config.yaml
intermediate_size: 512
learning_rate: 0.00153
max_grad_norm: 1.0
decay_fraction: 0.723
Each number is 200 + 20 x the weight over its row's rms, rounded and kept within 0 to 999. Layers, rows and columns count from 0. The size before them is the row's rms in percent of the matrix's.

# gate: layer 4 MLP gate, 512x192, rms 0.0744, rows 132-155, columns 96-191
# up: layer 4 MLP up, 512x192, rms 0.0687, rows 132-155, columns 96-191
# down: layer 4 MLP down (transposed), 512x192, rms 0.0652, rows 132-155, columns 96-191
gate132,099,189,195,207,191,217,200,198,221,216,187,185,162,184,172,169,199,192,210,189,233,203,231,230,190,157,226,175,233,200,233,217,231,184,184,201,237,174,211,193,213,186,208,173,197,190,179,233,197,217,213,221,206,192,182,190,169,224,200,261,202,162,218,218,200,191,183,213,212,208,193,192,222,184,240,198,176,232,209,185,189,196,203,201,223,184,193,184,175,149,198,220,186,216,204,199,233
up132,106,196,203,197,176,190,160,213,182,201,189,206,226,219,184,201,178,199,222,193,184,194,214,148,208,209,190,235,171,196,184,215,172,203,171,194,215,232,182,200,197,219,184,195,197,250,196,224,209,188,194,191,156,186,247,178,229,210,216,157,203,211,204,215,204,220,184,218,235,219,261,218,211,197,181,204,201,185,195,220,190,207,205,183,227,181,216,215,232,205,177,160,176,192,192,198,194
down132,102,211,177,210,200,214,181,174,242,197,163,198,175,178,206,202,204,214,193,221,227,182,189,227,220,178,195,195,217,195,230,226,212,178,196,197,232,183,225,195,245,203,181,164,195,190,166,230,186,215,187,235,158,213,209,197,178,196,200,211,199,194,226,217,208,214,197,190,210,227,190,194,235,182,208,224,164,207,202,195,163,202,215,196,215,194,174,200,184,178,216,193,182,194,197,185,236
gate133,097,188,212,156,211,182,179,189,178,192,224,207,189,176,204,179,162,236,150,214,196,185,147,220,199,203,175,224,207,176,210,189,200,199,173,177,224,190,187,176,193,219,173,230,200,215,213,196,170,214,218,166,195,177,195,254,210,211,185,175,218,156,162,197,187,207,186,222,228,206,171,196,215,206,202,187,201,185,221,266,237,206,208,215,210,201,175,206,215,213,198,178,221,172,193,198,197
up133,095,230,166,201,220,179,206,216,168,230,205,194,207,204,212,228,222,175,231,179,185,203,249,176,194,214,222,188,168,213,193,201,186,221,207,203,197,213,181,166,192,173,219,176,216,196,204,232,207,170,191,192,186,209,211,160,202,209,233,224,224,240,220,217,191,213,209,155,177,214,225,212,236,225,202,216,193,191,193,166,194,214,178,222,222,182,201,248,195,228,190,216,187,212,193,208,219
down133,098,202,224,186,214,216,149,218,170,187,242,207,202,163,206,240,167,177,200,218,213,194,167,180,210,238,228,214,186,198,229,201,174,181,205,205,169,207,175,192,203,199,216,188,214,224,212,229,207,197,199,147,193,211,193,180,185,204,200,206,242,209,188,237,175,233,197,189,201,191,205,165,222,201,211,194,183,196,210,194,228,229,184,214,226,196,227,198,211,198,215,220,208,216,185,172,201
gate134,098,177,197,182,180,203,213,217,220,182,215,218,222,200,211,195,186,206,214,212,216,207,222,211,195,227,203,228,201,187,183,198,209,208,224,165,174,213,191,209,184,170,176,222,203,212,219,223,179,202,203,236,212,228,167,194,238,232,233,181,203,169,192,216,230,219,216,159,182,218,180,205,165,208,195,231,224,215,172,200,191,137,174,176,200,217,204,219,200,199,221,197,204,181,213,179,174
up134,102,206,178,219,243,185,194,223,192,227,191,218,210,196,212,203,223,212,186,221,212,196,199,177,218,172,191,176,205,218,223,181,171,207,188,193,259,200,218,214,181,230,206,193,204,159,195,188,231,157,204,170,205,235,222,207,217,202,182,231,211,224,210,190,208,188,215,212,182,190,199,189,224,221,192,202,176,177,187,205,237,238,210,180,185,174,192,211,200,209,216,185,214,209,214,231,254
down134,098,226,212,211,217,222,173,184,193,176,194,189,165,206,180,233,192,236,178,221,186,211,217,184,211,197,163,221,178,173,180,211,173,164,204,180,197,233,190,190,193,210,208,193,172,234,159,197,203,181,190,174,183,188,223,210,218,173,183,187,221,238,215,197,203,222,204,172,209,213,219,217,223,197,201,219,189,208,216,213,172,209,222,209,190,180,191,210,181,233,190,177,196,187,204,206,187
gate135,101,212,166,215,173,196,188,206,220,176,194,179,181,238,229,200,180,194,227,190,185,234,201,218,178,196,190,215,181,216,237,183,208,190,221,170,183,188,218,219,169,221,192,195,207,207,205,213,197,210,191,175,186,198,166,184,215,226,175,182,235,199,202,189,127,224,198,192,186,223,216,206,199,200,188,222,241,205,209,182,173,213,194,201,216,203,181,214,209,227,175,185,223,193,191,194,199
up135,101,198,226,206,205,201,209,203,194,183,202,183,178,205,199,239,174,167,194,182,196,219,211,186,192,199,198,226,239,204,191,203,203,200,161,206,182,169,215,184,224,229,232,212,233,161,184,184,243,225,224,233,232,232,192,202,206,187,224,217,204,200,201,216,206,239,224,205,198,173,178,234,211,220,241,226,196,232,180,151,178,211,203,204,200,230,218,179,173,204,228,201,218,201,237,215,182
down135,101,208,219,201,208,181,161,200,182,233,210,241,190,166,186,200,177,231,176,203,264,180,163,184,194,216,219,190,209,207,201,184,173,236,218,182,220,210,181,204,208,182,173,220,168,185,188,206,216,202,198,186,226,210,215,234,216,172,229,180,215,230,236,169,199,159,209,211,211,181,146,208,197,165,204,201,190,233,198,199,207,189,188,218,180,186,182,189,204,184,213,210,217,188,236,211,211
gate136,096,231,190,205,203,197,181,165,188,195,207,181,195,186,183,175,216,167,208,208,216,175,223,223,211,182,214,182,200,170,237,175,216,175,196,200,200,218,163,196,204,221,188,181,194,216,219,174,227,201,198,166,180,248,229,208,206,213,195,218,201,186,195,192,181,217,201,159,204,197,179,189,223,201,207,210,197,214,221,174,197,193,209,224,210,167,200,238,184,156,180,203,199,213,200,205,212
up136,104,203,192,198,197,194,193,213,220,215,199,181,171,182,223,216,204,209,205,210,208,219,210,205,217,193,226,182,183,188,211,160,206,212,197,187,161,208,197,228,209,188,232,187,179,210,206,183,214,196,218,201,218,218,240,230,236,204,167,202,183,170,218,198,205,238,234,197,187,211,187,205,207,217,186,211,213,184,199,185,185,211,214,202,185,200,208,197,181,184,172,177,188,206,209,211,242
down136,106,140,206,193,195,212,225,256,221,192,219,179,223,184,220,203,202,184,235,189,215,239,191,202,175,177,189,229,181,228,191,217,171,239,224,193,202,190,217,210,207,176,192,187,177,207,199,195,190,194,207,248,205,191,210,176,206,207,170,224,199,205,189,199,193,189,173,210,213,218,204,202,199,200,173,185,228,196,176,186,220,203,167,206,199,224,204,176,193,205,217,183,185,180,197,179,213
gate137,105,234,232,229,198,195,175,218,220,210,181,175,174,207,196,209,169,197,204,209,206,217,223,179,183,175,216,186,213,221,188,186,146,206,185,195,181,217,219,191,198,185,180,229,178,211,184,233,199,196,197,251,194,191,211,182,237,227,227,197,210,185,193,183,220,196,212,217,187,215,186,236,191,219,195,185,197,204,194,190,175,191,178,174,221,250,230,190,196,173,195,202,198,214,182,144,200
up137,097,224,184,205,189,199,207,216,211,188,196,168,219,173,195,236,184,196,205,197,213,220,226,211,158,199,233,200,179,215,183,174,181,197,221,236,220,230,205,204,213,185,203,212,218,192,183,198,202,213,213,221,234,228,216,172,190,226,198,163,207,186,191,200,232,206,194,208,207,211,180,233,216,221,245,178,203,213,166,185,178,215,235,214,197,211,205,191,188,192,225,213,214,197,202,143,181
down137,099,217,190,171,200,228,238,226,205,216,233,195,231,196,200,227,179,223,215,185,182,168,217,216,207,179,192,189,194,217,226,182,202,224,211,205,203,222,172,211,185,199,199,175,205,191,218,195,208,211,211,180,253,229,219,228,213,194,198,178,220,181,206,193,209,195,193,165,224,183,184,202,216,187,199,220,174,219,219,184,224,222,194,198,163,199,172,227,147,182,201,187,217,188,167,243,208
gate138,100,231,167,180,217,201,181,209,162,207,210,222,192,219,237,192,197,199,179,192,203,178,246,190,208,186,189,190,181,180,209,210,217,236,188,226,190,204,215,191,206,191,196,181,216,189,228,202,170,221,221,216,163,176,184,208,179,206,179,180,220,200,230,211,201,209,175,165,204,212,213,183,204,211,222,211,189,250,208,223,190,177,211,213,224,183,204,220,207,186,211,203,185,201,227,197,219
up138,101,185,155,202,225,202,181,212,228,216,227,224,186,180,222,198,223,193,189,204,195,203,213,209,216,204,209,203,165,159,206,202,194,206,196,203,188,182,233,229,215,185,252,233,230,150,197,211,182,187,241,236,209,176,188,211,194,175,192,181,190,217,224,178,199,172,180,181,199,188,209,205,162,216,190,230,202,197,211,195,178,219,220,210,191,195,211,214,229,191,223,188,211,164,228,192,240
down138,102,170,216,255,179,216,183,195,242,212,211,213,231,180,171,234,201,181,220,208,175,211,204,233,188,191,223,191,198,222,196,193,175,219,231,203,205,204,221,230,203,170,196,194,235,190,209,196,174,217,175,199,166,195,199,165,169,180,189,216,178,169,220,184,230,177,176,222,191,177,202,206,204,210,217,188,216,151,166,197,185,200,223,209,208,192,166,165,185,204,182,207,210,191,214,210,211
gate139,102,192,209,195,208,214,189,174,198,184,185,185,186,183,196,187,221,194,170,218,198,176,204,190,201,194,184,180,172,191,211,170,198,244,179,193,218,194,177,193,245,193,190,205,189,216,211,224,153,179,212,181,184,223,202,188,149,221,199,167,183,208,208,198,205,193,200,205,234,231,230,209,238,202,176,214,198,166,183,204,172,177,227,206,224,250,231,196,190,209,195,190,208,210,191,203,208
up139,106,172,193,234,195,208,214,224,170,188,166,186,201,185,192,180,193,225,227,209,206,185,187,195,186,230,203,221,195,210,200,185,236,205,196,156,190,205,171,203,143,193,217,198,182,213,199,205,175,178,173,206,198,213,218,166,220,225,143,214,209,210,190,164,198,228,204,184,195,203,196,202,251,189,222,195,205,193,232,206,213,214,181,215,209,168,195,211,154,207,192,228,250,226,229,206,185
down139,107,199,195,218,215,189,220,206,227,164,190,221,192,185,222,174,181,194,185,208,205,195,200,158,218,185,223,209,241,222,212,192,235,212,196,228,175,172,182,192,193,201,232,219,201,211,181,222,203,212,192,235,186,211,215,203,211,197,164,189,177,194,198,173,187,209,183,211,164,173,188,199,244,198,204,229,193,179,192,213,191,207,195,200,191,205,186,196,181,218,202,184,232,265,165,196,176
gate140,117,197,240,175,179,185,185,188,191,231,206,175,190,223,215,199,197,204,180,194,172,190,179,202,235,195,208,178,224,215,179,232,213,183,157,218,228,182,223,177,202,226,181,203,179,213,196,197,183,189,226,199,160,212,219,167,185,187,220,201,199,186,238,186,179,227,211,167,165,205,201,192,230,187,178,199,200,217,217,179,174,174,170,238,223,207,199,203,220,191,190,211,217,174,208,217,187
up140,111,207,211,198,229,206,177,228,218,204,197,238,210,190,201,198,185,189,215,274,194,194,176,185,216,158,199,183,193,173,211,176,203,230,205,164,211,193,204,207,203,223,208,176,171,186,166,205,221,187,192,212,204,189,182,242,183,179,183,209,189,226,172,214,190,191,209,202,232,213,187,206,194,173,190,201,202,193,192,171,212,210,152,179,207,203,193,212,205,171,185,183,174,238,207,210,227
down140,109,187,194,194,176,187,170,210,222,157,209,192,222,180,183,204,252,222,201,206,176,222,209,209,212,188,234,178,247,191,204,188,222,180,174,180,235,166,207,245,180,225,191,214,198,182,191,194,255,192,206,182,198,179,193,207,178,216,189,207,202,170,190,218,244,229,198,178,199,224,216,193,198,199,211,215,198,192,173,165,200,169,182,195,224,176,197,214,229,227,184,192,192,178,209,211,212
gate141,090,192,211,184,204,214,203,188,208,209,226,190,187,174,221,204,232,200,199,209,199,211,190,203,158,204,208,178,191,203,170,176,183,181,235,180,200,218,210,219,229,211,193,221,182,177,210,182,219,173,207,216,216,210,193,219,218,204,218,187,143,227,222,233,198,176,213,195,206,213,181,197,196,194,217,166,194,183,214,147,183,188,191,210,191,192,188,190,212,203,193,188,179,224,212,209,223
up141,098,160,204,185,168,219,203,228,224,217,201,198,209,212,220,200,188,208,220,187,212,244,179,182,179,188,204,177,186,228,222,204,225,180,211,195,175,196,192,208,203,192,198,181,148,197,213,207,229,190,194,224,233,205,198,248,214,219,181,205,199,179,203,186,199,209,234,209,189,227,263,184,218,200,179,188,212,201,183,197,184,181,214,222,215,158,184,194,202,191,179,229,175,217,188,233,215
down141,095,203,181,217,194,206,243,189,202,169,212,214,220,186,222,194,200,201,197,214,188,205,242,209,221,218,187,217,205,166,181,227,170,196,182,220,197,189,181,198,201,189,188,218,251,211,219,213,186,207,183,187,184,196,188,230,145,213,194,202,211,205,187,191,176,215,190,192,187,175,198,177,191,211,202,198,172,190,205,191,226,230,187,192,211,239,202,221,195,231,249,177,170,237,191,204,210
gate142,094,178,231,155,230,203,173,212,180,190,210,221,193,191,208,183,205,212,174,167,201,189,210,184,231,218,230,187,237,200,210,172,192,221,217,228,216,223,228,199,205,201,166,197,193,189,214,232,213,233,220,150,212,218,181,206,200,193,198,179,225,185,193,207,159,169,218,200,204,169,172,187,217,167,178,162,174,211,184,226,239,194,217,186,203,222,178,178,171,180,187,203,214,239,189,210,193
up142,095,216,225,204,195,222,199,161,209,208,210,209,185,199,204,195,183,183,220,176,199,185,219,193,211,199,211,246,182,180,162,218,204,191,180,194,156,189,217,207,189,197,212,164,212,221,150,208,223,187,181,200,182,170,202,204,219,229,211,184,187,205,189,205,223,212,203,235,198,198,221,206,194,190,208,186,196,204,187,207,232,197,261,194,187,182,217,165,217,224,239,224,236,177,210,200,193
down142,091,191,240,185,226,170,228,217,214,206,209,195,177,205,209,195,213,196,190,174,195,185,217,176,230,205,176,212,185,185,195,231,194,174,231,199,197,183,163,192,186,208,207,174,210,196,186,216,223,218,169,169,215,193,215,199,221,190,211,211,187,199,183,227,209,193,210,207,207,210,174,210,216,172,177,214,208,186,193,177,251,182,210,237,229,219,201,204,233,207,220,194,234,164,214,202,183
gate143,094,166,184,218,198,192,202,194,181,166,181,223,179,191,207,226,201,207,214,195,250,201,209,191,194,186,209,187,198,193,245,174,215,172,209,218,215,218,169,203,179,222,204,226,220,203,230,201,184,192,220,170,225,208,252,206,186,202,183,207,174,206,192,185,148,170,200,196,203,214,176,183,214,212,201,224,126,173,231,186,210,205,192,192,181,201,187,193,190,212,188,194,226,181,190,187,246
up143,101,183,173,218,184,207,204,199,204,174,196,157,192,234,215,216,179,196,188,168,215,217,205,213,201,223,232,220,192,197,226,155,180,160,206,224,203,191,180,207,181,206,192,248,189,213,255,186,164,198,190,220,205,200,217,180,202,200,212,193,165,187,208,195,186,154,199,195,191,149,191,160,186,199,198,200,167,185,195,236,193,183,227,202,221,183,197,200,217,198,182,195,206,182,213,206,201
down143,102,239,204,196,202,192,195,194,188,216,210,242,204,162,207,189,220,222,211,184,199,217,180,207,208,182,213,209,212,205,178,234,200,221,195,191,193,184,230,207,209,196,204,227,182,209,199,186,221,216,232,184,239,208,178,234,187,213,196,267,213,186,180,211,211,226,183,215,198,201,157,242,178,233,208,209,217,220,176,203,193,174,173,164,141,204,218,206,189,212,208,203,190,233,196,188,190
gate144,102,187,215,201,242,191,190,236,188,197,167,209,230,215,211,220,193,183,161,169,183,168,220,183,220,203,208,230,217,223,204,196,206,193,236,207,220,219,184,162,220,207,202,201,218,245,191,185,187,253,196,199,188,185,178,203,185,202,206,181,195,205,186,203,208,210,181,196,217,208,187,173,235,206,205,189,209,205,205,200,173,208,229,194,210,212,141,219,223,192,205,187,188,180,206,207,216
up144,102,204,216,182,207,200,208,212,166,172,167,193,234,183,147,230,203,186,191,214,222,244,208,189,196,242,203,173,205,205,189,217,189,177,225,183,204,194,175,207,239,221,215,185,197,213,197,207,200,218,218,209,213,168,202,213,186,206,194,189,213,236,189,210,218,229,196,209,193,196,202,207,204,216,241,196,195,180,193,249,157,226,188,220,205,222,190,190,222,180,195,201,227,198,207,220,182
down144,101,202,149,198,190,228,181,178,223,225,197,186,218,214,196,238,218,180,236,214,204,200,215,211,176,178,205,170,186,185,182,211,187,209,187,169,208,178,227,199,207,207,197,162,161,157,224,235,191,221,213,185,213,196,220,165,216,188,212,222,207,180,206,192,204,179,203,185,216,195,220,252,185,203,229,196,209,195,206,225,177,224,226,238,196,188,197,214,204,209,207,193,252,206,216,177,208
gate145,099,193,182,184,191,217,180,206,185,211,199,185,195,210,212,221,181,189,189,194,194,155,238,204,228,212,164,223,185,219,226,173,230,218,172,219,202,194,162,209,211,228,159,166,218,237,230,223,202,202,201,208,210,193,206,186,207,202,201,184,186,180,190,231,201,205,232,177,209,226,207,195,197,176,194,126,234,220,175,202,224,177,223,200,209,205,216,199,218,241,193,175,222,202,177,225,185
up145,097,218,207,214,203,185,178,223,157,171,197,212,191,178,217,189,177,199,185,202,196,220,175,219,190,183,220,196,214,189,198,228,199,186,206,194,238,180,201,175,148,205,225,194,216,200,178,176,232,193,197,215,154,225,204,229,213,231,204,187,233,221,202,177,187,194,209,200,219,208,185,174,206,221,222,265,202,203,204,188,199,223,186,235,224,230,167,208,199,175,182,193,185,184,212,194,206
down145,100,230,231,169,202,199,205,213,186,224,198,200,231,186,195,201,220,202,176,231,191,194,189,224,192,182,196,206,206,169,225,187,185,163,175,222,227,214,190,189,207,235,194,184,185,199,247,154,202,172,191,213,176,198,198,201,221,191,228,211,231,205,192,211,187,205,208,183,248,205,190,197,202,199,210,206,222,230,216,185,227,224,198,221,185,195,264,208,204,180,216,195,175,181,176,241,202
gate146,097,245,214,191,206,235,203,208,185,221,203,201,163,196,218,193,230,210,217,164,213,216,212,168,237,223,196,215,202,212,195,165,172,226,202,239,174,214,209,195,193,197,208,181,185,174,174,195,235,215,215,230,219,180,142,193,194,174,184,241,208,220,224,189,178,179,192,190,225,215,185,185,193,213,230,204,159,204,194,154,211,211,231,180,230,187,166,197,197,178,198,217,218,184,164,215,213
up146,101,167,210,212,203,185,189,169,230,210,194,186,205,219,219,217,195,208,203,210,181,187,193,209,188,206,204,214,223,180,192,200,225,205,178,171,217,169,167,214,188,177,178,221,204,209,205,199,163,192,196,157,180,204,254,183,213,205,239,177,226,199,177,187,220,192,204,216,208,204,218,188,236,185,184,183,214,212,226,239,215,220,221,207,190,180,231,210,215,220,204,182,197,208,253,209,199
down146,099,225,190,195,184,225,135,185,183,181,171,216,185,215,183,218,230,166,225,168,204,219,201,180,204,180,204,235,207,208,204,195,191,210,214,208,204,198,181,183,186,205,205,175,213,216,154,203,249,205,209,214,163,141,181,191,215,183,197,200,216,218,234,205,197,199,186,171,226,222,203,202,201,214,186,206,191,231,201,167,194,204,203,192,247,213,204,199,187,174,216,179,199,157,169,187,194
gate147,100,183,224,211,218,196,190,209,193,196,179,207,206,202,183,165,191,186,187,212,179,209,186,219,196,208,214,225,233,218,205,251,204,231,221,149,174,180,186,207,232,213,201,209,189,230,176,160,168,229,179,195,209,218,218,161,195,212,174,188,203,195,198,206,188,250,201,211,196,211,176,212,228,180,201,186,191,208,205,229,214,194,212,168,208,231,208,202,175,173,230,240,206,201,220,176,215
up147,100,170,216,233,209,205,200,188,193,223,193,197,224,201,172,155,226,192,197,240,183,216,197,203,203,210,202,226,214,207,217,238,186,215,213,177,182,184,185,223,225,195,231,221,173,226,164,187,163,197,202,202,209,200,220,168,191,197,173,174,203,191,199,211,188,206,234,178,216,205,182,206,198,182,203,177,196,206,188,227,214,220,204,169,194,237,218,187,172,189,238,239,173,209,202,205,236
down147,101,187,186,200,188,216,303,198,207,197,206,195,190,218,175,177,212,201,199,221,196,200,200,213,171,185,207,180,207,207,190,220,223,201,206,208,199,197,210,207,227,173,173,191,198,180,196,154,202,187,203,220,196,216,235,180,207,194,177,184,221,207,172,187,209,217,196,201,201,202,192,214,219,177,201,192,196,215,210,220,227,232,214,204,164,202,210,215,181,190,203,215,233,186,197,210,204
gate148,094,163,193,191,200,200,180,203,175,210,223,200,193,219,227,198,163,195,196,197,225,176,211,210,221,209,212,194,177,221,207,221,202,182,228,203,201,197,176,159,205,208,184,172,224,216,214,220,156,207,185,200,194,176,204,209,246,225,211,204,205,226,207,206,205,177,214,194,231,184,218,203,215,223,194,185,221,232,214,218,205,206,232,197,206,210,168,184,257,209,162,216,194,190,198,199,172
up148,098,183,191,191,217,214,208,182,194,175,203,207,182,213,240,187,208,186,224,202,228,185,229,195,241,202,227,180,185,230,227,224,216,180,224,173,203,188,169,179,193,219,219,180,225,225,185,217,172,187,209,192,200,179,195,185,233,221,232,219,183,214,215,209,217,156,213,203,218,213,222,205,214,270,194,187,237,219,205,180,208,217,212,188,189,232,211,183,228,193,179,222,214,191,225,204,176
down148,098,216,190,216,209,202,278,207,192,194,233,190,182,191,189,157,223,191,208,222,179,200,193,207,228,190,233,205,208,239,206,206,205,195,191,172,199,196,187,186,194,196,215,214,175,195,214,201,181,189,205,186,231,200,213,206,209,185,170,188,203,172,203,214,225,190,204,183,203,184,200,210,185,230,205,184,231,210,179,168,216,196,181,190,171,199,215,194,196,210,181,213,194,213,226,192,198
gate149,104,202,239,184,200,194,188,178,212,209,208,209,194,175,199,190,196,241,195,188,228,233,156,192,202,201,177,221,193,198,203,184,194,193,176,234,199,224,167,201,174,191,208,226,207,227,193,180,185,191,209,188,176,188,166,190,168,214,215,177,223,179,193,187,198,200,218,215,198,210,199,222,177,198,176,193,227,181,195,204,207,221,222,225,216,165,216,207,228,236,150,220,201,214,207,180,217
up149,099,188,181,192,202,203,198,223,193,186,205,157,185,216,200,190,186,175,199,217,187,156,227,190,193,194,192,173,186,220,210,224,225,187,205,192,215,205,242,194,218,216,200,191,205,205,200,222,213,209,193,185,206,228,241,203,249,191,206,203,170,223,153,216,185,203,225,187,218,213,208,216,216,201,245,206,185,234,222,205,173,171,181,194,214,233,175,189,172,189,213,180,218,164,204,229,165
down149,099,197,189,193,186,183,127,193,179,216,206,165,174,186,180,181,208,210,222,241,220,200,187,197,214,194,207,184,184,213,208,202,220,238,170,207,180,207,177,208,200,195,198,203,200,208,219,200,181,212,196,203,144,207,236,178,193,202,200,199,192,207,183,200,231,213,211,190,214,202,222,195,199,209,195,210,228,191,211,188,171,223,209,221,198,209,179,203,191,171,192,174,175,213,201,172,167
gate150,096,199,208,203,195,186,176,193,230,207,200,221,198,227,190,219,148,190,180,209,183,181,215,174,169,215,170,217,183,228,185,220,187,207,223,199,191,205,236,187,214,205,178,196,191,229,213,242,207,225,202,194,182,171,191,205,241,218,188,196,191,197,210,219,195,211,224,195,190,188,221,185,208,146,224,209,197,182,212,171,178,153,201,215,208,192,231,226,198,191,198,225,195,229,187,197,223
up150,088,182,181,206,182,182,186,209,233,215,225,214,210,208,171,164,191,174,194,227,195,196,213,187,186,236,191,223,190,181,163,196,191,191,216,210,190,195,221,214,212,189,181,170,184,225,167,227,155,183,189,251,214,187,199,171,192,205,209,204,209,203,196,186,219,185,191,199,195,198,201,216,192,152,214,195,182,194,215,162,163,214,193,217,184,194,197,189,152,183,190,209,192,225,202,187,205
down150,090,186,175,199,184,186,240,210,202,174,201,197,220,216,191,216,206,197,230,196,206,227,255,222,157,198,184,206,186,204,184,199,225,200,191,207,174,212,224,240,187,175,239,172,236,236,204,227,209,188,193,237,223,202,206,198,193,192,176,209,177,226,180,176,206,206,218,209,212,178,176,182,185,187,193,206,180,191,187,188,194,215,159,184,195,211,202,182,162,204,250,215,202,239,193,201,247
gate151,095,168,199,161,187,197,189,202,219,196,249,219,203,219,218,205,197,194,194,240,199,199,222,182,192,167,198,197,192,223,210,229,212,192,214,219,215,209,167,162,224,204,170,181,180,236,204,239,221,182,205,164,200,228,172,200,243,191,212,184,211,209,199,206,187,228,215,195,197,196,214,189,184,178,199,194,207,218,186,214,154,193,240,182,202,207,203,226,209,166,161,191,220,178,183,214,216
up151,092,198,206,194,189,193,200,178,237,214,222,184,176,212,216,196,223,217,225,198,208,181,219,205,195,192,194,186,170,216,216,210,179,210,200,195,197,219,172,185,248,166,192,188,192,222,180,217,173,201,193,196,218,180,199,217,235,183,222,235,208,208,219,198,215,194,177,189,241,218,212,213,211,189,174,186,200,218,172,195,169,217,217,193,188,197,221,228,207,151,187,176,199,195,213,213,197
down151,094,179,207,172,212,220,223,217,211,203,215,206,169,186,212,199,229,199,185,183,224,265,237,195,181,220,232,227,194,209,171,201,191,177,194,163,196,187,207,201,213,190,170,191,209,194,194,221,181,189,196,182,255,190,204,171,210,190,173,208,215,213,197,205,208,193,186,215,181,189,190,187,143,200,211,189,209,198,207,230,194,184,200,166,196,208,225,197,178,199,199,218,247,193,190,203,223
gate152,104,217,211,184,188,197,203,157,182,193,193,182,208,203,201,193,163,235,172,193,207,216,202,181,225,200,206,246,208,212,190,148,212,240,193,201,179,198,210,171,213,242,207,226,205,226,204,228,192,183,189,199,186,187,183,221,202,201,202,187,168,201,214,247,186,221,175,201,190,204,181,212,210,185,202,206,194,168,237,206,196,154,205,203,214,212,217,218,202,206,187,189,215,215,170,178,226
up152,107,195,210,231,215,230,198,182,223,177,195,198,232,219,214,184,197,196,232,230,214,199,214,202,205,203,225,205,188,182,205,191,191,161,219,186,233,182,156,195,168,177,201,175,199,207,223,198,185,188,163,207,185,175,172,220,214,214,176,201,210,198,155,215,217,191,223,193,192,181,167,222,251,194,231,216,244,209,228,180,174,231,206,206,192,208,173,218,169,199,192,219,172,215,164,208,186
down152,107,175,206,203,251,196,206,225,212,221,212,208,202,229,186,185,193,192,192,248,191,210,222,185,170,186,191,202,202,210,178,179,207,183,207,204,187,174,236,204,225,188,194,199,234,177,178,192,227,190,194,186,231,253,195,235,212,182,217,209,194,184,211,227,202,193,204,214,192,231,220,181,211,178,207,190,178,149,180,203,209,244,192,185,233,168,184,187,201,226,183,173,245,189,194,197,202
gate153,106,210,212,221,213,193,179,199,173,172,207,191,169,176,202,174,209,207,162,206,246,214,216,215,215,208,197,182,161,210,198,188,227,238,181,235,163,171,217,192,204,231,214,206,206,199,173,195,215,187,200,172,189,236,190,205,181,226,209,199,212,194,186,180,175,206,175,222,212,188,177,202,171,198,196,185,200,198,201,205,159,201,198,185,219,201,213,180,211,215,224,197,192,233,232,180,226
up153,104,191,198,192,194,197,182,222,213,211,204,211,210,209,200,214,157,207,187,214,167,192,186,209,205,187,223,201,241,232,198,224,153,158,222,190,205,218,207,207,200,181,200,196,175,143,228,223,198,203,195,244,182,186,219,226,215,192,164,220,187,214,203,202,196,185,216,191,200,227,195,193,207,216,225,200,203,201,208,203,229,193,169,194,204,199,173,225,204,187,176,193,200,152,184,224,188
down153,107,180,189,215,218,214,84,193,193,196,199,187,171,175,213,198,218,214,179,206,216,214,219,192,183,214,192,216,189,186,188,186,209,232,192,230,190,193,213,184,215,205,203,194,211,214,183,211,221,195,192,189,192,237,199,205,201,190,215,184,188,169,209,194,194,192,204,210,196,180,209,185,202,186,199,204,205,195,195,191,174,229,205,186,241,198,181,187,202,191,235,189,197,228,201,193,207
gate154,094,210,205,190,188,205,206,183,204,224,175,200,234,210,216,198,221,209,210,214,238,209,194,186,228,179,197,183,202,197,193,181,164,179,233,213,229,192,194,195,186,221,189,211,232,243,195,253,223,220,165,213,181,168,182,198,212,180,214,238,212,204,213,230,207,184,189,171,201,226,201,188,195,213,235,216,221,222,212,197,200,234,184,216,214,240,193,193,190,237,194,203,203,194,210,198,207
up154,100,197,208,221,203,200,197,181,212,222,160,215,193,189,185,230,216,190,202,216,201,192,232,203,221,205,202,220,206,189,183,220,195,246,200,174,183,195,203,190,181,188,206,234,197,199,205,194,179,192,200,223,212,257,191,176,181,186,229,236,213,217,195,178,202,237,193,204,189,202,202,194,219,217,231,222,198,175,206,196,212,191,183,177,208,171,173,198,227,200,204,211,200,198,192,152,158
down154,100,194,189,211,150,162,157,247,226,190,194,207,193,210,190,190,200,173,206,207,221,222,215,217,188,221,175,186,192,179,242,240,178,155,175,175,188,178,183,201,193,205,216,187,179,169,227,209,199,194,209,222,195,180,222,187,224,179,212,223,197,209,177,160,183,228,216,259,225,227,202,218,202,203,225,188,208,186,216,194,174,206,211,217,215,160,196,199,217,188,231,185,224,193,171,217,206
gate155,101,190,211,184,223,187,194,170,210,208,181,202,196,193,232,185,183,196,175,203,173,202,186,191,216,191,213,238,246,203,193,188,192,193,177,225,216,190,203,181,200,232,175,202,183,240,240,188,196,216,181,191,191,156,206,199,223,215,185,175,192,192,198,263,206,222,191,202,184,171,195,231,180,193,207,166,199,199,217,180,182,180,223,204,196,208,176,172,203,195,173,188,191,222,168,184,213
up155,104,178,222,203,214,173,203,158,241,177,221,197,214,194,192,192,203,207,157,219,186,203,208,212,174,202,226,243,193,203,184,197,191,196,176,186,205,174,211,176,179,197,212,168,194,225,206,187,198,238,215,190,190,178,235,226,174,246,238,205,177,199,207,186,194,213,136,221,166,173,252,236,204,181,184,216,180,186,235,182,195,199,163,205,176,178,179,236,215,181,199,205,182,195,204,179,181
down155,105,186,214,241,158,201,193,241,159,218,199,175,165,180,169,211,219,159,162,248,206,199,159,219,213,215,193,206,171,199,189,206,210,166,184,228,197,194,215,202,185,203,208,211,173,221,173,231,195,196,180,191,208,190,205,201,220,159,184,168,220,213,186,180,204,225,175,211,209,193,177,174,188,211,186,209,175,171,207,241,154,196,171,225,183,204,190,195,192,208,202,191,194,177,225,186,205